Weights of a small transformer language model: 40M parameters.
Each number is 128 + 32 x the weight over the matrix's rms, rounded and kept within 0 to 255. Layers, rows and columns count from 0. Numbers have three digits each.

# layer 11 MLP down (transposed), 1536x384, rms 0.0384, rows 765-905, columns 192-239
134109141133198125135134156030086232171167096136098151152128092150076135182099139150134153130215133116176179128092131171164131195083165127149123
136136188110217120152090123147148062189111074149128099110110077140195131154130104088153098171148061087074153145152105151071139134145159092148116
054117100159173132116136053153080176124145129089078164192138160098087127086107150121104091136143124128138155102130126171147110077046080162108100
123121130086115088174155158137125104125138074151091080054143091119094119110152104126059196160128096137055146137077136102125140170092150220081130
122102089103105157093124149111096163116110146120139148128100116087137062142101135129161144138121071172093144134140110180151063127153130128089141
162154152084168165162150126028096171179074133063197123108143086118124114110077058184118175160108058113091074126130126080177113110172121058147161
111178085163132079080148126084142125119105084185131156124150123147162099138136107135149099107112128154181081108127119113107173139146124133098147
094146134148111171181121097158092207108116135150166111130127208110119137140121109204137051135163126123132166119120199143105158165108144116132151
117143148095172111103145138114135103093110107125161176084082124104165157105136076172120141133129089151126114081150117105102092096107088065128196
148115163079124126088077160151134168176103098124130124076082146151097126101100164118083075132118122153139106144153135189082136114196136123163113
035125097133171180198107133155186135123097106133151059073118122075116159154101145122090115098165068099081147131121101122116144131200127069128156
151157176128128166123126171069117150076096077223103101161092137140135157141117092140143102107125080126128138068091086137115129114109193097164120
171161119105180086107137099132087202143120108104093129091109116102118190170071087148132147167124096103119142128118113143114153097161137161108141
129120113160105125105091109144094175128197161145123123160087127127125140146175126115096154155120108209084144103095060168108159140087164115137139
122111087142170141152133109094123167109149154121118094138164153092061163083107140129082117118080134136141098084131124078093137086081170144109107
159073095186121095129129098069193104166126191160109156148144123126129197148121070142088145125109106093101132101163072200147121182088168173115099
148129131079123091112151140132112138123128123157153115173127138108129098090122122137113101117136118074111161164087137172152183129144119155060168
133141135082134116158075102137108085115110092138129119088131153069162166144147154153110059106096077102143119142086136155046140108155142124172108
158132142113190120075182150117164104156112124133149236131179161115154108108148119092147169115128093134173190127141135121104137118111133077084142
118099125090176155130142111111074174132082135146118053129142082128076149178182094099158145056079135102112147104176162144124138148125054099086077
082132094115134145148115074084082157074078153118126077115130103142148160129082146110105107135144101148095102113207147127174107167173146188094153
116166119115138134097171152144102077145108109168170118130095117069099201174137077139089122159152125130109156164105124104126056147142084145064125
178110111103096170102149204128153127118053106128130077055168134145155140147058097147108162097048087164049184089061116152139068102167096128108088
096145125123105116119131112032210126081082189064087097109165133123154150103116103138077108117158103133090127153132190108109078119094144131094093
154154114141146116135106119097129145078097171099166095117123129092124164110135125140110099081135086094146142137198153116153092109105157102161178
099071105141165168111126152059161125116159113133109155162134136161144079101090095142093115213169083164144171168161144125155121151134122130106159
099092051139132128073118158114211128141149178117108129091157082155106096160081139163144127084140111164095072158129139130147095125142104205142144
142118109136149102114165112163134175174178134155147127144158147079126120155152139143112123108108090118111145203165114121136119078122145128144116
162080124101133123153094156154132132134092144089096171091113132126086168109108111193179202136068152099106100116102078185127105090130150199102141
121106109100147126073104164096170111107071118162118077128127137161153123136046159156125131153106149168182149122102156174168078140159096166130182
097172143068119087097108073133103176168174073128117154095134072086124143140069175090152148094109092106109133103103089072136191105119117163152145
144105176095124123117158154076147175116165110178138151097097148137129138137138137141079136100118099090126128090139055099188070115217098115172116
090104213143125129069156143115166109043117152108151107136137155126168151143129148135091097112060076069146096082165134118125083145108069154053151
129150167131090121120161121151091079112061124116112112117092095107132164163117134135133080131064107119163122107169139146115140111116143154121125
072129120206190118122119116123137130073114089124125104114109145112107083120142149115159159167096096136118113155107065130090139156092172124156100
122088111127121115094112127082082124127154134198145125119181165084113169154128147141145108128150116099114148135099138112164110137105046115130143
132182177087131107091100097141185144159120090129117081112132125129113071128093115131144109153179079122159152180092156138082106130158089120130115
129133089104153100120127079099096133176159129127162157099121182136145159150128110113141150108146137115080121080169087144119147149124093162117136
175064120128075084117148126067106153168092125146185143140122164172173140148080123081131082176079104125070148117150173161141191128126054116141162
107090038118107107102098075103124134137164141130141085106168087145123130095087133107127131166099115097147116099143168126109135098084076116117124
149072161151114127122096085163093125156114136123097134109137156085152119120195146147182103129094117076128121099138154159125129082105142150121125
134180122121099149096160197060130136143115122176116055098140144115144181151124092089104109167139142108195142104114104063115142084180056078118102
100114107176068106104125144068087089147161075204175119144164139140122072151173089150126072102162152097202144183090163106147096073177143157173138
097102108111151147100134120059152110087137166088124095130166117167130134105109160122132197133147048136134174130158169102132151147068177149130123
077110083163051156164088077131122068121090062112113130098137150129143161164178147116098115080160085126139125137146146154087109172115126195115155
094116124151159128075122161141118130085125183153075142101162082116166104121165033083152121040091097140108079106147092160123101107134135128080147
110146133094132137164160092159154114140120152170131167097132092140162172121142156156093094128097103122117108125135130149069152108115110189126132
112102119070123129094107130144135126168165092137127097112094152099155157148131127118119140132139113094125152128136104108132114114134060171107127
124144063104146125151108102099147134183095158154185082125087098102135201113186130179125130138075158162110144144149164079066179175075125145138097
104124132161099128147083159146103131099086146123127133120148145180136089132093109072124115115108093127077115187166151135080116129116148122089136
128151159157061130103105126158162148171108120172126144145104171082184137108123090056117123107160138092189114126132145159080113115071185102096127
085113106099129119087142097110161127178105124132173166169144107133185088097110148112159081114123130165077166170112145104128092142048126144127147
195090112104101109103158148101124113131083084107084125149141168068101182124084143180095113084097075114171128077111112108092132102127190135079092
079097148126107162085074098124081125123102172118118122069151140136185146059122117132108095108103137092123130093145100104115160149172117143152179
142187106137089104116130143126172178108076078169175113158139128159131115141114131121155112163118092180116147078148078184118102119165137111126206
102112165125141127074088095098100084135090163149097135118119070071082171110146078113170129143147140127109107165131156137197077084129132102085183
114126115141060171086112151086141164187096172135146118125065129122058136135196099112167149143210120135109183146114106120129135179166116146156061
117083112150131061128139127134152108131126148139131082108135089165167162108137151150122079073146146135105166077148106180137105143141159121141160
144131135176171156095122155090127107113154171111112156172105130145120127123163153116150129131174072118150130083129173183174112183114157096122132
103105080093134100103127084138109100199147115163140079146183086121178134115109143109128164106107093112096130138183164145077101114118155111059113
177063114107069153119109090129125155133053164075095133153194100131107130079118158132178149120165087091151173156150136167113179133090130117134103
137090132127157159126120118108139081162166127149137059094197152146091142180097152136088137086122096143143142160081080087144152114073141082158119
135091133104120053102179161133102197128141165164187081024100160125176143042160133144166135172121112136116083136187164099114088123164082152157145
106155116118120097131162158099115197106093090158160104133084142175159195137082076099101100171105073193128123221112162180105170076071093115077145
134063099075138148159147100127135111107119148109122153063160086126120135141153152115131117123083155136120137142153122138156089126152170095162149
109084123116119175147176134089136087164173094167079098123131159102114113160131059106119213134131082107066122152105134124116150140237124095128147
144137050179052103152117143188141148078028117124085163094188150051114137147121158147078175056094152134141113112052155164140137127130081194159162
155144099135122111140097100109122134097094102134143134195156119120147195107187103123070057167171127153125160129125149134174102140127182102175144
134091170124114096135150190115085129140152141215115127107127134067174079149051082175138154141148099141042131071136136134104220099157158149128137
140152041108117091123135069156141130090198112147162135117137096125066111135150129113150074096111120077126138130092154152114146147153162145116149
117147105105163121149137119151113144130116155103195093123098136093144149089108084122089130124120143151128095139172126125166170160117136172066156
128214068157140107107120044087128102124122129125149087125127069155151136123155122106086115108098135150150175125163119088070104123063154128170110
142110130120121093083116119148182178135109180109116133165193125123155123120149135121192109134122141148155100117103154175132091139126108190138106
081147195124147137124115130156133180131135169132109099136153022109074072208122103096100130128152101074106110169149059139118102062160173201099091
175107083158122174108187100145182133150161182168093101141175147157092177138138135131177151170117119075134152153126139125122128142100116162098156
094096164144106106147100094163159129144126124087102092130102143096191114149169135153131093116091103098094111103085088139134158133137144124090140
142135132156129052111091106162120069165130039144118127122139154108115111079109086138084125089121191143091178138070168172122136102155107148198099
105206156125158073142116093152147144091134138151158113107117086108154108097145115134190117132116062120142144149099079129153167115181150158108111
104165144153091147158104128123167134124157183044066196066108134055124146152156123132152180106096140146187131139108134217117155130162164117164080
160088073072146117107164082121122088144139140140112134102137116137124143159107116160082128150157105102142237170122137132148130152111154049144098
127127123133104192117088106159092158138095117214118124176117135057082134089132082169084192116133173106154136111086119131179140167070152148119169
165139142106056167152110108076153131146172117196117067098139129147028166119114072126115215119155150131171119113127127130128135178129089109129152
124092076167152102146156140184143146101028146085111129084151156131166122133135092109157129124099103143038107104110162125090127126120124144152138
118137105090106154136132121114103137175132099096142142123099136145071147068151094112153107112156089114123121114122161127117094188109162127087099
126139109133109130086165101103120140126119103171151103155169051155129150085140094113117109117120133133077103105097063135093075094150126135121136
129115172146080144123147115119091172141093104164134112156126159163133103107143174104131120108140122088141130050138133120113068130115185137143170
148120135140158107138213087164084141147140109137155187077087134160127151139149090083091094101183142142090115149188098137116116141150163085103070
122145118129154117158132097113162121169092108142168069126105136171104146072191094141087107148115133127091098119130077135118134119151123127072121
101133108121109114123075132106097119165145192103158173169129088139117155166113137143117205101138127095081102152063128153086130173086098131162108
072085139138151062218153167147102093144179115095079109145086153155124171098097105096142174145152116128119093127110115123186109131111094193121179
069098129094094104145157162153152060138113092107076109126117067210122110077140126160223155148111128131174177166092110161081154157100153149137126
143120131135172130100087145133013143160076138102137143128095083135146146151130153105084095158095186109133106117068064182122118123140133117140155
114100147154131144122137132146106144104060088103057092145142096087108143071165126138099179121112101110110196069069124150147161128123080124117126
127142140136068201139123116142158067089120081193118172110148068135087130107105116173175066141086115090158103133114120064164122172143156132069091
176186171162064154097070139032109142157109058167177124080106152063061146153164138192092107150074095148077086109110172122178067161173155181121156
110153119141092196123116161148049118103085161116088180114108106100107140156083121113157168120122107104162088170123086161121219130099139117122114
132099135088144123093119144114120098160080127122089100144103202091134129140099126113118124024102120183157090118107129137077174106091136166081070
032140099101103120178082150102089116148137164154163163096139101185097103106160113112134158150121153085133144129149165182095178071105124131175123
119094150207107113148162148115128203150094113184142140137084169118151088125123080117104146127139085153125183133148152169137132117137167165098146
111107120094099108172183141174065192117134106079112098143132095187127134110157136121079168127056149058104169120060152126157101147105067057139090
124177113098162155047105098103112113145154111146109095125113133117165194120098161120111102137196134101119121110134073160100150127149106114066144
119150183131117170160123141163120096171171146152113149098143203144085105099144064151138182071074111138123095158146129165166090173090106159137141
092167182120014130124147130115063165139151082170148091100186148185064078186100163154134076177077111115114156180133079112127172086117079091193137
138142140166086105113073163086106154137185117160107097092098143130126158100111168150118156094104130145136107144159154100081178171136151100097113
154122106144149110119059125109135105100139128140104121130149127147107087128119119134141114105121137131106133062176122131125164159124118112115104
065121173162190160079074118033076123100101098158124179096157186120120102187176104096156168119145137125157045166154094096133140165146164146136106
087128078173052080093091127169111106093090131118111136098112176130171098079099191131121104124151138129101082133109117156118119140152132119114146
139091071110145129130152156129087140105083112173152065094083177110122146126087156144109174121054102153125120109086162067133076126157108177102152
094152160093071139162121104149097169120163062182132152140129080117112168101117158109150199087087150140131128115159135119123134121120159159125100
129131116141123191172122109125174174129189197086160106131171131097145174123163130149142146102132116170125166131159177127112143120144162183093125
072165078139146111131104086124155130096121161160135169106101085122111139163120101160165044146119142134111148093139103137113201147104057100098084
137110152095110123153115102060115161129071088177107091191165143110134153092155214104147142113118128093103113053138131142164164115101083140152095
171082176139118107098157129177175068168148116088136130110111154186096171121109122125137092137114147148134154137082153139167148202173169104123137
102122170088127114140170172099169101052157168168133180127159120109091096150116116180170109126078158110143160059163131139197124090107188135141123
163149110112097075138141101089150146152176173109066063125154186137142080145117033152162093104135095116066119152069158098101160084102109060125140
150116145113129135116088154120144177145113163083123163111065125088112162201046166163108181130101165185124141123087154164183103177070165152154158
139132091144182151131159058102090078077067091089100118105148176089104076178124209191085206076144159201160058156072183130110148176061117225100034
130122149186099084147153152053101145148140117157148116140095113156163206122146089121130182142097066112081122086070131091135118180081124091143126
146081147102086074094169162127144119148150118130060184139130093121184154151142108149112175087137161102115109112154155141099116144170137116117120
195029156074143164099160131139115109130101069090104117109052112141162144129163102179140158142129118139085105094151100141159112147056166188066132
170146130126084072108136124081064110100068093150119195131129136143119128089055120149162118127113098141093103078151182126159148133103124193111136
120087042125142131124127100126091147153137090112112188064162128193102122129125059114096118128113087146150165124136109130136149151138119114112093
115145150132176142054173117105057100150109106101095100076133114133193109141148123138100116109117060120111160148188140124143145120151111142173139
112060073111120153088105168185178156067097136150106173124145143159118160116119108169104133113080129123112128141169110159169093129102144137113097
114110083139160143119138148132115139128119090158092167145124132115169158235096104162121153110114129139129040101181071170095178117130139187080061
138131147115117129166094193073113188146125139184125152090146140149138109120069130077145109139164095094128098103139137115190170202176098183112134
102046091138077172100124107105128181175146088131179075149150093112125157184121141112147161119138139179135153130132097105140111172093086136118131
159133123149123145177105129150087177152153129150206096080130166068099094115138105068163150199047162129139151155134122110136124128117116137118168
137090103149118112154171134082136119135144106146113146136067159113114162112144069093149148112089120121138073104083080133085119103103148155089155
071120149074059129080114077059126110059094135127160097123064156078064175158119108175213062182081103063175087061218145107104146149117133111132101
160119123134136155140149122181138198050102103135128120118115110167146111156098193157132068159094148184147139148133122133128101104142118104122107
054099112129155082112101098126131069116097131175177172116172167104150150100123087101131133096132113114094109136083083122156108112125180169118162
159113064136135106126123110130106197160029071098125078097181146129106202129104123066132128147079164164107112114156086199065134133145146139091153
111175105089157160069068092111097100096107139120142112143165182097171116117089163138178121136121028128098113143153123150121110057111113104147090
129131137121169102114107124153186122163101134160145133124129086167095126135132121097129177063116109098126100108093076187094148065132131125121152
147168133148115150098062154103136150159134149158094118181199128126125141139097147126185093133175117127141117117137092119093130170125155101133104
125169121145141103100148131133190145159106139110113139147117109135090157154112200169128135142128104126131101144053126183106120079130171148103141
096093055100178145139181152126052131163148086147150131130099129119137105101064154152127126163157107158161170166197180116166151124142172207072060
099173105109080068151139074083076138131154097185128134153086182191130159125109160157092148156099057163153130115117128093099115098084108095127125
134142122140120131091145118086107172144087113125087074141110142109114138171076127158165122099128096108122135083136110100169123166058118154108161
124117153100142123162103149112102103159113147109129149101137156120147227163175131119161162157160054147125104157143185105192081138108125144086103
# layer 11 MLP up, 1536x384, rms 0.05, rows 766-906, columns 192-239
162121140201123096109062154159069103137089116135107192078160108137097083130084112124073112056098146150153078119152109156154136154136183150172070
104118130135133136123163196161115020150167140172147131135047085126124103175102048163138141147115121127092117130169175127106100148115119129124113
112150099170137107174138121099130062120108128162119061112206103163152099121195121178103141107124090185144141165145107134144136130133094153127121
197186090174192106111182116154115111153165116093170123129196080082165104146208108155146154107111110162134138105124105149072119089082067116165106
063160181132109164180148118119113114171165142176122156083141111116113092151199131183100152136156120097095062161121173179158142126114154091139154
086134110133113125121122159043137130092171133175111117113119126125135171143107157041115098125106139107076137130147070141092138135176149068176128
097146156148133111096163062082112117146069122131156138093087109054123146199144089123187102090159076137123171115121140082159119129117106066138103
087103086102155172137123067152127076172186165090151114178104172109111192090117158075139138150165091085172086121130040107165123104078146086124091
091095164112115127129187132136123134091113124124144133095107154159086136119103115144113143054124141114161101137124166140124095161077068152152084
115138122115147156144143074131165102165096171093099108129139072129092086127110124084091079086176150150171145054095192203151107094105123162161149
131110169149111151160074071101115155096151214133153155105137156139143115102113156158101096105148105186173103086092139138112183107166081074098132
107127070147094131111157139104145112149166150133152140113102100094181110157125112127113112135123133130093139118122123141094116129174112114127130
075149170103182096127150132122132094131131142094197164126171077072069126086085125095116112089196179089200078187172130171152103123154083191110109
128140076162097151168162139151125107083171069082140138147173172068142142139142079117117182125143117142161128041090149155076094131118142144165089
053132178141079255113109105149148162154154101128089174182167139175118132073166121178095132101152156059126100084154114105106072075161138110156098
070173177161169204088163123164151122157107155171133102108153108092109146153133155080136138188195111147149108065134188168101117078122132122182103
175153138094107116124162090170097160209135101171114159189085088141155112095159133127084101127159147135131124105162098193091068178042119116163138
156105111079169112147083164074144157102093103141153078115078121146086186137142139128060159184148073122097086039083142099145178168094154158128104
143139063086107131099062162126092089070120086098107048110128118158172116116198083137111112149209098083135116163128134124133162100113167123136115
138109162143154120128144127112181143133093165132184191162142153107126145165160101146135115139107118145108127177121161120098154118105159153129107
183156131123090134123125151110182143089137155163094101105151118149183112132164081162148178163142147081189111137105106119127074139131174156079166
112140098179100152081136106083179151136163158173118145151132144093153088158111180129141102105108185143148138122155141095152115109100102082059102
169085128136116177188097132057206065204148141046081173100163127199119089114149140129146101114156211159212081152096156072111123148122160154176120
107104049095127118126124182137129118143140110130158158108087087145084124129130169087146130135151171172112104176045138074112128101155111078113108
111178098110182128128169095115164146126163144167158159122100178133133103054114078160136133105121155135193116105164177155100096167111151127107141
077133185086157160134076157078127095092133126040137078114129162116142083133119102061128215095188158058141124112169124148125099118150151111117112
124059102139150154159071111144095111168121164146164082147127098126101098143080160109139190104146159095181136206190049123107100157102155096121157
135129182134148121122113142179130102194167170039125055185127098123082187177134092142188150161102127193093115117127082105123138118104149093084128
167191098082070191123091099085109085074127144089156118106116081126104128158153146106140113065107123151178140108163130109113094138125127141093098
114122162109153159107165141092129138096086208075099108107091097100141110103138092135114137153153130147084133133174135115110141154189145099081169
160122128112090175114071112146126143121145146197144149197162097152132134166105103116098129129093100195081146129120107108117139105104190092150088
123123163083121106143082094147105124112188176126170102097118135174172150137133176128090101116095120092161123118113143153087138137144116084015157
176130117072124145132146116142108167133127095127151089182136131129139141167160119154128136125124130134158101113094113133086132117109123113130094
161170114100132112163111092135133107076123135119151095137134139020102115098117112164227105097088154128085153091126136095158104141135119188160105
166128158156119118145084108120172172159105078045165136118104152106176126065140127095084156110083110083133136089127072140095137117164082088132111
123091107139138157213105082075152125128188145123127113107148119131132167160074108067109113162117127124097120112157118169120110150204096090151144
189171160113117116068113085185182132138109105112115017105106077141082131106056135138142135138133160181148038088114168118137135151135114101116121
112143167076156123068134107110097191101140148084104184067105166165098089098120168144145089106183102111105151080110100183084087114130161138137108
061128046197140183061130074138019136143122164139139090145071114109125090167109089106086147186139108168149129202152117140122078128133109094138123
058147172126100161128156061119077118124072128124114125122140118124065109118116042110145147118147070177132071132132165125133149118113107135140121
126109055127105145129121055108127087128124178130204094134111103183124093139129160114110115106124141163112132087151146099142125139058079129099150
099088095157118071140048126139114125202121144099110126135080155022173077171157103084127108102125124134179095097100126148110077140161185141115139
163141171156073105210154107111083129112075110149159161179068135134158098136166081105123055104141140122156178124113107137094076214116121160154111
174131088121147122161143124048155145101127097117128101090104134101121103119117120132154143161197069140141148179105088134104075106135110127133099
123105114118118136143108101096076137199083120147112117091157156086100106129116195127107078159131118116140142103106161105168123117144099114148112
123151160138055101116115183136150124132139043074179131115154149144089125152185156108100091180168107180128129133060119164135121116148097083179114
098065188080122201127140088102203066148110119101125089081087135160134088129139126127121112124156084193127144116100077168108139120155152136114172
142108110118106112135063110116115086149149155101139104192101062132096173111112156121122131141153112134113097108136067089156144180121117060151122
134102129118161147058185135115111075111140181132170187139122134098111099163127067138151161100136131133145127095141137083170142122147134135084176
080151141135087083163146157117112138169076189104154095122150154126079133149113096115091163063161160190095086117123183097151182204067100146154149
134158137129103090185089139110147105122200158074177102075082117110123110178129116095098170095129196108151099114115075090108116113161102099136148
132127147119126063178159126092123142182140102155145145113105119111141144214139151155082100164119181120128145093154132095135113177200105107169120
097150075184117137095159133098122139158104176196102089145116121188164156162095159127153140145136151132138120093112084151167097103128140067166099
147172096093112128150103109113160141123172129078042109093125077158147163166130160165149133156130077207196079142167115089102134154136157080131125
143108165145036142121107167128129109127059194234139150119146159099067079143108096088065133094202122114129116220117117114157167110091163144153118
076097152122073081106149081143109102117143132122080107108109117109180115101164108096119124081185082178142073082111115138150116120095104100148126
172093172150147080118162061119164127150179164110122092135152134158090187155156084095149143156116159125122074162090077148113123067182172147164184
135129145139134151188165107166102095133082115166106096144126074120161103157102156149120085116128114108117107093096154103118147109123139094138164
122144127146115116144123155116157130161149069168101162167077093160184105098077129163114160146105160100181162157114124171132146154164067087108127
079133097119110132101136131158141162156112117128126101138156091192129072115071153094104126150128124070126123083117104121150101156135133174120130
147127127142144168120078129089132141118099122177147136160146066145068146149124117129154109125112128109102123073099092100142179098110135180176147
129095141130102171123144108137109114087182143178180137196102123099084143120142150118195086125124112140130161077078131110125113145148061098121108
131137095089100122150169082107083061117152138153135099142133172143157111184058117106128151076136130156140137164148095077093058176086115098126117
150114141154129135154136069130134109192121155094119101174095109118076116154073134106119154095135070222135161123135144121103196141130136133082138
124093154134101162172183094148128117104191144115139206160116123090141069131133130108158116155208090125104046095177123112111143126157195113063189
153078124218109092190093116091153113046188139071160092090127155118086105113080088034091138122197122135078131149116039140171096079142110157109134
113152114143215157162182116154157099160191128095081141175122176087146136155136099152162164158167118143084165125128076086102131122143210129168109
143113160188187160143132156161130139148164116119144092090128151143133141164122112137143123160203143166096115145126154106105109154118154111065144
131117177161112085107207089125144128123153019123112135112063144137075125099089130125153086093153140076121166097140183161091107150136154098152108
105144127118155079074110129119140126125096136141134126089150181144090105125125120107121089072149155132105066146089136067166117189052138033137113
079115047099099120161122176132152050124125112154140135061155096123127145139173171104052155137084114090132095120128164123139166111139164163156114
087129157134134125119160127105095143083143113161214114174076085165136125123116162154128074154129126176116109127186082100103143079162042133142096
132085130165139171155166105197158131182143114064177112168109127123083088135129144116081173127165148110119183198126136146058116170104111131149079
102130186148169086180149119136096100163113130103178059157094149113105137181083172154125118116186095215155133119121174091137095167101099126115154
118174076176112164130129123112153099128082136118158110086149149097117163125096171205183126196116133172140133113165138126178142143130097104161065
159128230081152097144104068133105146094159116133123154049158120154100153084174165131117098082181079171096132088138113116118091183056152090126149
110106106134159129080121144075147074118111106080101107135142093124133215150150118119090108165124171137165077118132125194080145086107109075118106
152064131155067139131122102083112135094129117116115161087143141124075107204152110144168129112137121138126105058196148137129112152051148118164162
128155161170132103156075153098072098132107134168182126183086078058139135154132128126077125140149091220101138121057091086113162159121142131156086
122149114084081197138151114108153134081150096092126141147150166104140095158105070105146106153153151128136099109166073147110116107124077073119128
146096120128141167099069155187186154148135126158122149097150122165171135140129126099188085097180136130177076102115154147093112162122104154129106
089164150110118120171074067114092125167094167162142216130096109121193150203086171113080106167140131144139111136125106148074182160155111057112093
193081105128103122061133156060145159111106086142084145149152172138175154083146106133153176124070211134132111118066089154103107165138074054167161
125123106120115153151068120132182128133116129140033133070170126155121112181075107097118114107118194115176173125123147100121159112170171149167056
127106098158156086146146113159124086088118151087065109078136162120145107139151155125116142138105076108159164228163136174127097095114127079123117
097172132119193098056083102140171090118105170049158126067158163100144187087173140159167095123113143184120158157169100098150079113112199109133173
115068106136113138145126118197093101128115071163116058153133177171121102091123170108114115081115158161161136199132063090102153159141066118128164
149169138125145127129113144020150119171096153100118125059135157102083172079154120181108133173103085123154162107101116112139129114111091141148083
134183201155073089108114098115157091142119138051109138129096101152131141064108193202141164162113179089105156075177101103122123105106094105145153
133111175162070144156121155072181110118107079169128121110116103192115146105155106102087123117142088164110125120144113118131145184092126116135149
050111190083079167135070113157121103198123085106112134147139103045164116120135092119179127158098172136165099170114122189129094167072070076118111
142131177139182148066080103172107097097142072108167081126141154138127122094137108115124124121171096113158148107120149141104146055167176148170076
151166155097070100136143135158153119151115104125094116132177129127155146111091059200110134132144123115127104096111168119133106150141167134081076
182149156160109081113120068146107148107106138208119123129107123176124138154109081110136081075120099149112164152112077147101094104157158138166123
109128118166136120138131144158096145160095100082104100133127111116126063150129117061093177121132160083150163126144079116161103156099167197073153
135091049147175112107068174148168141147121139108230160128132118177079135111184130085133149154113145123092162174139152068153128110130079156125121
170100083144135193138082130158177102134146125109097121133106071096177119121173106156080175125181110149101138120066156071126160102149095156105122
143137094097146103092125163157146117155144144137129073134161115129162109160101110108096104110110080138167134132115124091135128132110107093128103
196111164170102075143162113142115091096159132134190150166138102176133079097157164137121123151072159158150129057132084086129208116122096108085091
148139135155149110124145138171118078068141148086188136063150191108081074101158083097106103148135160186127142107140129105124048076088117124106151
092157138142083070116090118164100118142086135147132172194133153132127107100102076159111115179147137131130102086143075111130159101098144176180116
134154122136119142168132175126128113141161187176124120096104170134091096176146133122123113169117147144152131135100130128155193108158065083131142
121164117141140133154177097129130096135085156168119117184137117130142138156186086083154139131116128118117089081140095127149129129074156138137149
124110118163119142097158129200126130143139111170203093200123120064139101120161136121082063129176178131152123144106134098121142167129154150149115
146144071146074079165161165158228149135144189155113105158146079091081173080098111127144130123122137044151156139128142142143107115159161061158126
145188103097141078162122168141096124122186116100123076155071132085129155126102074162179168075126168101080120172115142160112094085106085093137117
106173146143123104129085156159134129119113157127176154190128097143185087121134160201137135163138111135138178045076163155117166115076134147182067
094109073166121158125067084175185110132064124066123203147160111150104125105104084119087117149157092126137069137155097126057165121102123146105143
107127155202113101168133147188111165076146113128132143146134119155116222147142136144131167113134175137098100144088141099184179085150115145082123
085110107162057160063128154164127095126058135144188133093176131127068102112100129122121115174134137144114149106132140120059175166134132101115138
136079115151114135134144102135189159150116141156093156127092111119083157074165106138187098105134160071133148132067128154097124202118137163164101
088140191128081153106136174159109118155064189092050140174111091134121161121167161186127107109104152119128172103098062184183178152133160096095112
135186067140182115098123083108171185159115136097106073101138153160124163092167146121129100133190122159107095133099107085156120101142180187112138
123094135186100084134098082073217105124086148136117104155206142109067095121161139148069132129073069100079173182088137207107149150162151125102130
161102118129074128123113171138127094198144075147209092131149059104118164155151135183164204130058087174078116144081109114109123121085083125131123
203092175171148127142124166096118090095249125107156145074080083131096101111091189096123204169249149171125123185118058175128166141115138206033071
175173086086151139107127147152142168116128121142108124152183141088106097179084107173149133102142168143152098158231108123112095122178142156088164
145091126190091176115132145179147053119133105079072194090130104148128152162065118062099124062117132174098111138124110110185096143154155146103053
085221117116110162156081116163160134176108134132141161112147178158088128154143095075123175126102161116135145170150172103115158055169154165158101
135120150142099212163115094170093103161121124156141160087096059122137081087165123113097112155103141119143144120098195188089063196090111145096118
117130129146129145105114155048140159092131147191194200153146133109191170146084113130131112115145179143129070099102133104097119097140169096169158
146112123154185156161182091159142104109158105068167194120115122135183172129156121136079122159152107160153089143120188132069086116111155110158117
100142101187187133146119087166140111170146103117079085150114132147123211154124132123149146110094141142141070100193110116093128143143197137135133
103139131127064158061136171104133141187149194173143137172112106174109110178159088168181112161133122127054148127158166145097106088085121137131128
103183111153106116148126124189175105118086139175139149103101106098081095169175087152106146086178145105137110146122150123067110123093114128049116
148147117160100148145133144134138073072132118111103122121178086138133095113132084137114203121128115078127151129143102123143145136115137117131103
104160145151129144084199073156162100166164167124148139121124106167143167107107160149103167135153149092136081128124188145060114102163114144122141
122160122188107226164114172124142131169127144101079110096145113151117107152165121118116125151094062154191201105134087175113097096173040111119146
080191145147168162120152137219150169224173212109188084170117170159101141044112089130169125185215117126101103154177069122138153112138168079095132
165190118110204102112144117130148116181151159079120071125167159099118143103132100146121165150149141142080165100114110156163123139128164080062136
177162122115094125136146101118081184152163121084079127114090096177119086102139117116106191140112148147131124133137158098088133126084128078113148
125087105146087108059116166095150180117107122062145146156215094119129157181093157208110080111152157164085065106141113139178155109117152153195116
127054117161139124179140172125165131128152108128111096070136071096121188112110122135076140123098144104079173115136160221105159137122171109157097
129135140073087150091089105132106129149088100146175124134153159113098112088091083132108199182142177179159138093114179134089144139065128135119095
105057140118131083188132123152130123178140149132148133118108108134099163100162140166146113135113109129101180157156156116110084113100171150134114
159126128164147099096035155132126098066127136097117118162101067107097161115164084100147125176033171143145112137087214111124136134050118172121077
139137184121068093107138125167150118103138185118076126082150116104119095074134074065116101120105092094129132134144100104095153127122092121135098
137116174151099141127139116120100148102140098075126136129107138179131149115114207128138071170112156136188154118108146131140154098128100049137113
179154113122166106194188154099146124085190147135118133113123123149081126148074097126109130114209139117111201144203123125112163104066103054124156
151116133073174093168145155125179158117108147085129142114085112102137111147094112174122124167055129124163152079132191114129138087173085097152075
133111151096113144065138079093147215134131136103105117135096132126162126088098100095170149070157100118094137108139131147161096125221167226074123